Each number is 128 + 32 x the weight over its row's rms, rounded and kept within 0 to 255. Layers, rows and columns count from 0. Numbers have three digits each. The size before them is the row's rms in percent of the matrix's.

# layer 4 MLP down (transposed), 1024x512, rms 0.0754, rows 746-762, columns 384-511
103:150114100134131101155121138160144147186112157143103131126152102126155081160126128161185148110081127140116115177095111117153146118114140109091144154141135121101141110176125116112198136113186130129121181154140125148148119098128126103102118130137126172039142175165156148162114122179176128132103128179132116156151118058099075091112135120129116160141114126064099207148057135121097080075109
100:086135136095125092116113116109128125164108131168141147075110149135050132129133110105134116124133084162151146094185175124125157167146138150162180178061143142127153125145180166179100078154092185114048172141102059115108075149131153099133073138095175169151128077051110169137189139133133095173220094091065065109126139136118127144188173109161093064155117123143109138101194100166040091131185
098:102119137140144162145120134121168096121134157181085094095090150188182132126121122180090109111122139165086161097145177143074182124191142158162144095160078175157124143131105157131201034094105172143111102126155151108118104093108116203112165098095135089078123159146127169127119195177124106155129213107170121112077142120159108109128123171098117111158138035137157164125140123039212116134142
099:157112138142182140164143188122087117141184169144137139178061127139135085151129148197204119151098113087110123149156145037153076141117181104146108130148154086135069079130171202096157082178084132122119112113097118114122120141111151056134142125104188131139118104146122144123151182112094059163127061190139091097155144153181180177132143155134165138109130152197129158109132111094156150068102
096:078126128126147098101142123122105135137139050123131064130137093081110125144210170120143151148140096147081114101154055153186196121168121114093109157151130148121146147101113129138077190096151101160110154117129145143110118107136120104162113102124121138045068125093159120149115179109166072142144119134141120129117150070160140078153150089154162146111090109131126137128079090112255113170132
102:134146095143202126108060119106107099133205197124171069091107120142074128112136134160123127145180119120122129146142115074081101175125041143131177133124109137138164074126127108098092155162126130095101096090119146124165137112141093087107086132161137161125145155092083123084132141107136096146071118147162203134119111120110137146121199139103141113164091135134135131135138077117044174093131
098:140154122097104152116138170075128079119093138121094108172122128104138096112134167148169154144115124136164160106137138132114132198153101092125207173063122103140133150116129094153184130104113158110144052149112120117133103095085182152160110161165121129149141105104122135121095117148160077118101138153148141085143114099096084106094098187092096125157102089114129121175129118093081078143120
098:101160118169177161098128144062089104174123090161096101111144133137174202138116108160183127105077228162162162129169111137110143136196068131103143084099121138146149112150114080072142098147108166102140143206122124104120173090115126098171175148099137142140142152137129141169083101102122144150143102124105136125100085118170099156159199123152088166136113101150132052068136092158126081093156
099:103159119165177110131118161114152107085094117078134062140143133137088160141137174067098111139071083082090117152114151114154105149108148151106199120124079145108117101103138133139120148146133119108132138169082152121129188114132173111017119154122142149178147114145116125158110108196095144162179097153197162102137153148067101159139107099076114171094111155099207199141114120175124162139059
099:168141124132175099141133075067075141155123141163229081132146112167144169076078128162095102204128150120110134106146129138077153131124107147139124122146154170115103109101149108125176092126153068149145105155171175109114167145113131111122091138165180147094114157159135129105105108126131106066117109097202155104140115103151136142175107099059110109105160129114134136101158128128077109158103
098:060146183122100181120161141093095120154164183076161106150107079127177142089157185148121121189144120118176155165116107145120175140140096139163109150108141137143050126128187130108120140101088120173140085129140124158097139106159086099186068195126126163122106156127150093083058094129084116123180157173156186134122118153123063105117169165093165127148246116164119147078072185137195113118130
095:130153091117134131130136119157187087119066149149154119107128192095061095042088121160117103130156126078192110149164168095162127112143132153100146086126172119142083165113129078146165070124117133156157149134096108128155107136147130106139082103096150122211155119124069168068087130133029131118143156138060130065133187128148090123177170099122163095181104101202118115120120160088070137090118
097:163154086079124146133058119189141114072108087124137126144153149114065155173177086138133115122163138103041155153171107156062153115136132157157138129162133142137142144154118180068135060115081128147141144102162114104100137154099100122149134119190159160130128188126145095133115148115134128138161147088085174095123082146129076135114141153072119112161188096134143118104133076104091073161132
099:134071147113117100112137186186118126151085153112117136109169167116161104170085143085066181179111145124161143151144168116159138095136133104115100098189107155148138118108113086174108107136169154123043111128114122214150160142111099143088143166164143162093097094134145107048137146102124184104178186147146081098154136126182100138138191150101137148138130098107125142165169130090023099171133
098:147173108153149182176129141096153136137058102132109127069138112123065143206123102129123124091112132066119143162148162141109074119113156153131106103129107127146139104132181134120124127101153127103168125151147169175084134128132151152142092114101153123161099097103155154067149125154112160179129140114107133135114131098169068099188087068071163131164123136130139165197176106106087144123114
099:133145141137156136077137053146158186115138164154147171161178125111135116076078098125124104135118162150141128148112094099113115121104157157147152119143140100136149139142050055139108115112150138153127089091138158153130108105117040060129102123112086118140169071109136158087078098146100161103132116150082134141132185143117129114111188118166117126084142127150120112114145092155234126152141
104:116090106121136150159133138155078109116160153057099118163139087138104109127129159184114099145104053195111127108147149123135083108117114136112179136135073137134135094165149071138097080127179078145121160189099107121130087154135128171121096104152123152093155125182100150132056084158090210130147103180128061133160116173131094127162076173133154174133158114108098079121124108204080153116168
# layer 4 MLP gate, 1024x512, rms 0.0765, rows 747-763, columns 384-511
097:105086135144065107123109089074142067135148121154172147111072150188167152091082108162105119106091161075157209152145119115080100112129151167167097181133108152133127151147167156137114138171133120106172158147181192183126092106120130141135105121160170106061104136199157116171093101150160141134138091119160155124121115058151110162126130064110203111165104153109107094157123117165126142131111
104:126106141136123072097144084156072120138138150144160078140115112108047141137083127162150123148089134120146134131136069103150125151062200118150088158154099186108171111193150140122130143134199094135104121155180105128176160144130096145111152104088095073117122123122136095134086108147125158139085156097128102130138110120107139138120138052146167114157167178145088144109142144236136111224143
096:041161080113125121101112145127128088130128049061115111123113114102102143129093110149156136088128145150169137165089089122146132133118146123100166139153128097125176130123072158179103086107137135121085116155119148106157202085156162162157139120119152172151123166136097104139127117121153136145154128105153091096097155144108129173161100163132094075124130168100082146110150103056084124124119
096:103132106149125181164139162118099100087193110156142102136148138153138159081135101128130144132204157150120146097140142204095075087121131106130077095119164130092133139119105081081125048175048167151126094149108095058170076091143140135144065124102155108098116131119139178071094109137126118193133110189129081117185166132118077120087115092152140161200102081112153135129125126109143161178144
102:118123146174139145151114095137099108145177122075133164136087111119158137150177091148108130119107167090143093152151141116161059135164131126108109075081181137130116099119179144089064140082101156172098095115124162166123105143092145118092139157108151092118163187119143089134099215150116153159155187125105101071146126109169118158130106167096171094126123114106112134125135133138162102174174
099:150139074144218109149108191124117147130123093082157120143069119116098137076113147123130102120113103129175193098117138168130170074069171145156157116087111151107087131169110117142143156126130112174112148170151088086149059162147122120092108114075140140125092145146108142114114121107101071141129154099166087133097166116138103140159122093108162144124101128136093112143067181151082166167092
096:174112048170172123197123152120154138148118117186092152136179082144161170103115162187145131088129154127167172089143141149124127140148129089112137075082129109112134142124148069105118054105130142146079152145096148068110078112143076143135136154146131179133113103125126141202142094110152129064129124079106112128164130130176161067099122096120066138178125149087089127060097151157132111106106
096:107178142139136144144104102108131160111204099096167127160126111152064093081100176084123121149048113176129145120126145105134146129106170122130170122147100167123095114148082149164072074210138165164105109097113161121109189139118156113130156175164091125135134124141178132130106084164138111136132164079154108094123132173088119121134083089143103091117161168139076169067095155128119146103125
098:086189121201180126145115144102083124114155138109124142135127088144095149149164175109135174075158118114144135104113108106124095178127108131140132152174151128166075132163109118054155144160080137102115158065137143098171124160145151126130099124100164085031146150185139070111116103113172135138137100128192126147091141100129131126138182140117135127156176151142127078100060085112131149033130
095:085137136111128165177191154157172122110116021153119082139171190071154182111092062057165113146097095083094105178050125095135075124108086077133147104130117097101132113150140194102070110121131124138116111124147120088144171108098159165205119083088191171129147184111100113080113088179100196183139086125137060119130134108132155104136130101156157125148139136099105138142155139131117173144091
100:045167134129125046105135085133113135141185127047072120097100106095143165129178183060122057084120140142152152144153107151113093104104095117137147118137107137167160143162126176130092096133119118142137131125115088169109140143137164104103141129138121099085172124075174090113154092133149131114161059052126130128049130139152176133133116108138184148112197123152150170173167122152112050136163
096:180156166137158173104107164134157124108188093126163140106064120141157102128167090109122154113086122139078138068186164144156115137114113179133113105160136167212145133134161090141166135134158128162108131104138168105099236108162121158078087081122097176103161056174062110173147110108132131199116127065175180158134134116069122112110129119141107158093124156162106126173090106125086060099125
097:137214125124100118089142156089108146089060082088117168100157153116140127149107147142126110149135163134117108129080114130106140092127182147105125111112166105165146133171016092127114158155115169171154175125168088085112124164131111109117115158131136142086109128094148087115125117064095162138118147137097099122155130139172167138156094148195128150122151135119056101140084159131134177172092
106:138125147097109129054072157102153146053134152049110160085116126138141119147205132100165092163169178133107094149131112127177156097072202114182072136082131121128173122146106135097088163123108121106084126107095157135122117152164163130090186110168144112187074154106187142141087138111141106184153165090152142089163124087193090138109176152109105118152119132164148122110077112102123147147114
107:149104155165094149138085106125106080157155149102102120183119096128113100126104145063098174171073133131159168192134103083176106141098177096155110181202170149169112192134087085119122091082175117177123141037133142139115131121083148147132138145077154102146105091105142090075140116090124176149157165110117105077145144118136143094172127084148086167158075135084128116114146090119118116114124
102:154095136148089121110112122167124143045095142082152108112132099095185145135098103146121069167139119127150138125116204135107100091083179149170116133125142131112141094122085170147162079101132127164109145148160158055162084209148129115086110110048140152073196117174116160131113131131136172161142114111146196110114095128165157099117149116082173146136120172067088110120091131102122152108160
102:130056143137105129098130104143154148084076093127150126074083130104116127135140143095122154098104114137148147130112117123152060168133200146134130138114146099165111137153135119122142150186107134182149125089099133112114117131126129148102150116136173094164120137079135150177144112066151160152164120147134122115100137172161178122161145131152126119115112139131147172129176134158096159150161
# layer 4 MLP up, 1024x512, rms 0.078, rows 747-763, columns 384-511
102:077077054117125088130123145099095100109119096142106142173131080116113095108159103135133147107042144097170135133081153129216092136092163109138097134086143121090124095137125163105119080103182144103117187186147155093138170149122167082137098041117103104142087109133136136077155136146112119126099087152119111131094087168100090166096135110111122044137114130186148136159111119174191197188185
097:118105133096119144088135170126182125105085112148146151158162144192159107161173124154144048190149146136153151122096113114099176156166130086191174107129129087131160102107105155013153125145127119143136123148146126081183121151127141125046154145060168062131092119097096087109105130102101168164104173129062130101096116162124174116101115113135120098075163121110117182125121162083191181127124
106:157230144185151103128158102113165107101103174116142152114099130173092130113134090132162147075153184130074100111110151080145105093090155135133133116097153163141117099172169144076163181105122101150095145089129102046167133144120150146078154112109179156136123128131179094130096149210146186124119092152058181152164161171141157180134140076151087099121049136176086159111092130087113138190173
096:141077171160096149175131111193105142147127099140084148142128190133163121170126123123182137131070077063101150130110137106144129127132125174103216112138153107090167170050092158146114182164108182145136068093153116165122105135117088162189126125115087130154139085166111119099104199155129121149137137109119119151190142151131152095102090032096118122105050104157142145097121068117139212117103
095:078196150110198157195150126096130147100113086166111150160137119127084099157079152178159194152132048132128134145134145152180192180090098146114129097116103131205114093115103139181155128103074110156140091138139113109146125120148086122157113104141134142174138105061107128142180124166066136165157113179145141132132109160123133096158144100144127178123158102085103077088145152144157115163098
097:088136128161120127074149108152134144143116124093139074134131111098140119126157073179172172114141136137131112141104083077164091121142089133115149089176133143075075113123089154051127107171128121157130137107078087132155124132119129137104143114127086139125151156064060128194145178133044098110111121143163159116196116170080123107136104106154059093204096124089125117136140170099118225136175
095:132131126106138151106147123108119123092083107099117141130085082123093130174071119137171184107118088193161141072073175127068063112146149135140096128154173132145099129165137130146105124116151153168130172107126102118128116102139126111158060171118118145114148103095083123156111114107123189103151109193091165084057068074145161075089173077216118147175137067084165135156126146141144117146093
100:137105122154174125102111166124173159041134087161103144149143123078112113109097081131157103144162104120109129193123071174092164135122121106140093136086114068115169118108103098100158134122125090169167100196144149102120164107179104123078118081160136128093072172102098146080048201164151104133131169106064184156112123120127116148100141122143086158197111123135163108093135169124126178059116
095:144177140129104083077121136123131117116110123193170108112148160157124155115140117138123107122125127135125046162160138148090056163087105190126136154155134139146152127088128150138134138140213110099151134139099124119120104152059143130097125162148110122130117161154090122148155105077112130125178138074086172144078192068070132135129106127113158135166127113139138137099145119117095107101167
104:118148156093079110141138114153093112147163123110129155135103118139138148147145158098120149159191090114135153159102162139068150124143076149118104123049128120133114140138151152137117140161174132108066105067084136123175129149103056107066085109092150098141118087177123147151148192136138134128145109182129052141112131167176134125066108165161142157158137082126070143139112137110091149156151
100:059124111107163125149131085102078115066129161146169141058145074139177195129155193117126139129172125194127132119116104117150094094126162129104062095087226126168183180130116131076116180146148081149130190082118156124068145175133139106133103078140140102126186154170098119122091072152172126130112171105213188139200144141118099132117123105125127141091128137129227102121118146169125149183130
092:164136119112142158181130073164132089195176096114129122157169164132117124144137193158203122139112161100119168139123104098132113076108124123125104089124086152137132088093117145119109134033076150110146142149143150167181122103170124125084116131139126111115133113151097163147151074117153127112162040141110100075109141108166186109136054161119149137167109059081153114087119142113141142148155
100:144114126153101169129115089159109138126119159182096142054109082084150127114147119161151194137128122109093095105123100156097117146085159122120104169152154170092090125131191156149098078133089107122107114103118182107114128147106075187144081098061131116185134098096147079078130166148069086083131143209169109097174144122156163132135129105176210157153140177082070141131130119181126130099160
099:107111096089063121124098163160156134108184170121150124130113169095118154105091123114143145142150177146087080034083157188219182085170129139127090135103135078040071176167142154116113087133116131113174084136156112165158138127144186103151089119088104122081109162191123137118072163155109134129086064082133139093105173197144082150140113137115142122108121142125165164144181195148089141119121
100:100124191088073153098121154159183050083138124160083184087150080116090143055140144134088190142166131096104154153162121167133137101135172099152161090135117172151174140074093154123114139122153175158142076146096123168169085129112157137130097146134099106134119163220103105072160086122129185142179134159078177099124159173127148131134149134150153099149114118130091157141122146093077132131119
101:140147048166203154106153139170186073121066156098140138118106110127068168176146173135157158102103128141190126130134127125121068094134055121126125150144082088105074114097126121168114085091104094100107158153135089164110141111084025136124060110143173146097182086112092148162163134151106141145107103169190122162119096102102080115123149161118104106096162098110180112139109070106199140135165
105:137183190100082096128145146117132169098136073144071140144122182061126134121108117144182098138139153123140152099149080097092206044160081132067107047127153141172117100132134110135139094156097088108169073143163154089110154118091158147113130122180087182180145112131134083101090159175092085123123129127125095109095105107093109130091100129104148132145120069101076137043136129126086122148152